python train.py --hidden_size=64 --norm_eps=1e-05 --rope_theta=10000.0 --parallel_block=false --init_std_up=0.0208 --lr_head=0.0101 --warmup_steps=200
Each number is 500 + 25 x the weight over the matrix's rms, rounded and kept within 0 to 999. Layers, rows and columns count from 0. Numbers have three digits each.

# layer 2 MLP up, 256x64, rms 0.262, rows 52-93, columns 32-63
505511500519506541469524447482515471494511528489498502504489503481510477520500531534528537491523
483436520520496474458506523479509481517512501536446489458452510479483512498538520520502511506506
478492516504509499472542530483485479492499474528514513508475469512502492528508527497492536488495
480524498504492509479512483446450517487529470484516449506520538553534495490495476523497570521476
463460505493469520472506515544492483459505488482477476477466471493461509542515519474499484502535
511492542502507505467492485487474486516457494502501466496520519560508494474471480502482511499473
464574538485498470498526536446447506501522543497469494523508471518481487464519544469526446493509
470545542478470499504554498504493540520553477512477544519452476509438459479498501523480506487509
507560517449507494504530486518473483475509496546498511480481498442489499515489492474504558510502
484509500507521530472528481481521519512505491507498500464494506508488497499534512514441488517495
465501540493487501498502519486527505515500453533495500489513543529541525512477487531505499517517
486539487528536494476489522503514494545498504532452486495504492467539508501521460480483515490513
470511506522481535523510532514486470449501491526480518488500521466475557496521520471518475500528
499516546480508556467515486489506511507525482435519564473483494515503534516515507542528485504520
539481532536503504493493525502512513511492501485496487501498458494475530499494531500506495514518
465499522514500508497509568494472534543527495494496515515474518507521473501461536475509483485437
511491509508497490559517489485452496450528516485504522496540455529447489457508549494467515502493
524516498486487532456518487414474497462520530480491496518481461554465514518496500509506513536474
533486514525514521473498538492448500511464481514509512511478490526490507500535504508503527493523
482514491567493498478507493499478492430521517480478501482467510493498552546503523492472543527502
527490478486492457487546496457496517522500493475446538468504492512462512557512531505462469497506
483479506527480493497486532515475540522547537478504530516482464487509513486531532479473502484482
493507486517491496466522480535473504465475484489483527508493541491520479492480490487485466463497
478515535494496475458522495481462533496508493557487508475511462500473522525469511492520461447443
463471517503544519485568533502510465561514479505471491510498480529494486505551468526498518496505
477518523512499515495502533519496485498518491497490550530480509495503491466489493529472466519505
442511492491491486513508523507508501490518507503459512421528510480475491478476522461517474444553
503504482482508492496525521494483480522477503494525510530499499476475465492462480511491526515487
544519480515494539521472494488541455524479496504505512493500535510506460492482494498465488529506
484523500508486516450482453491541492504523468476533510531497516530513504499439488551524513512531
490507533483476486472519537482505539512506489477461500497501502559494486515529486517516469504474
514445520507544471518471467502476494511531502542520505494514496449494496493496500487548456522534
511494485515496531496529520466487520544500485443531508521526513516490495496500466487493521489508
519469507493482522544485506486529466534502464476473502542509488520461495512512530507511477496522
466527521511487466526478519491444501480553514468490515504478487524518519504515525471459489521528
537497529537468499448505483432459502497478460460474518449469496502472475486517466515504487552499
528490508513436502491471466486514505485515467520524495531470479499510516495497503559507490492471
514510491530488518496494486526531508469538483503508504490486521517494523533474479492526532525533
494476520522478520471487492458504508491521495449478464488500493489441517500484515467516510538504
506502496497546510472511495520515486520488466495498489484473489486468522492514468501515530464487
507519526557480534478514510481540490495540533478546491492487465492480496530487480539527481511509
497540520487467557491521528494505460532514519477529526512494510470483492499490509524526510521468
# layer 2 MLP down (transposed), 256x64, rms 0.264, rows 52-92, columns 32-63
479546527528494488520453516520484465518518521508487484531434491462496508479490458516488512533472
504522479512486450472505463535485520504479525523517535514482539538488432507559506526509487511509
495536485512483473475531507497506520489511504471481536444498461527468515491469468476522524521497
528502494483487492553512451481518489489477531550526491492469511489488490478495515557481515472520
522490484515453486469495529530509444478474500487524502467519473520518509517532501469507523503455
474510467463507482511479501478501524512539520505493504476532536481539484502538491514524499479506
533515526478538501525481482446488508500502518499497453513485470532507483510549501496490528505507
520533532494474465504547498507508524466460471513503537522512530517441445536507483545477533500520
475506472474473506459510504461522484522474510472519469544488503535512509530481525513472511495519
511468507467495480500477507536534510503499521529476491496507481472469488477490491518471488487526
508534494482481454503488518492500526534509568453507531464526487510469539525507496526497488476451
484528504464491497475505495510503495467501510486547505508566506488489472471506489510495523491474
473516547455484511517509474515526523452499459511514535508529447527464504490520469514472496503486
509524538473548501480540517463467515438497520467480483523488496531464459465470499519531514492492
474519505477479476477521505491500503501503503513523495529457545491509489490490531509483525493506
508493473493469498512526470496482491517481521518509505511502470489553499490475516509503489531507
491519500514483473530491501495522506484487521516504527536529480527507543503523520494540463502490
486512468471447461514504545484519492518491552489524501481477537549531502509492453484500515495469
465511501500506454499497472520489454472488496484510484556487503510491490496477523495495480513514
518485482531499488474509524503525512502498486455471527528511504485523551476490495518498487495483
514477494506496493503462483540537536503486520557541456504515497487510516512536477524478502493479
513508480486504460498496469527512518484515511525537441498524511490502506503476506521478503539502
529526486532514463487492512511496496531523495471495491515519476518477500507481504484535521514494
523506467491493505520488481517500503484530500454471506477484482517477530470529493486510489457540
493488469464506475470497513501507503496480515513504508530516499505548482517477469515515474513537
512496466505492453538521517522514481499516507481536500509469513487483524496481471483461490509492
502504517469485506473495528539501535537484502495530475525430470526448465486508500522464520481473
513515473543490509484475472481514532476492529541499471511467465504517497511536529507511442475480
487524507532518486479485514475469506456486503449501539530457514544489500521462518497507508514448
500501490523500487458518503467493511499482489475431532472559465552552510509509487462513498445484
487500516494523485547523494506520506467494509493574529546486523505486490454472492508465499536478
475500526518487508507461547486503468448487548499497505497506540481481490480507495534469479518490
498465515481504484474512455500471509523504553481524498521531488490507513514509465503495520486483
506484486526482499519510510494494522478504496516478517488520488514503499497496481534503454481488
519512497485493493530481469490548464490485530536509487523471512516493494527494454465479485472483
526491523499476498506490544499542532554472516481530489454510556515482467509486503466478471516561
499518500503499549471516479520496488537537476463478464506534487493502515496448488546493517469499
487519520506489495482482536487516459563516503450466475513510483525518472497548491470503513488489
452479528469458531519474561532466494530530494485531474525549515526535484524506530482464529489500
487550507512494485486512509455519477508522492515490493454525461515491515494489529501467510486473
508465500480485515511499491512460493490492416501464502475491513498497503490489525479484474495449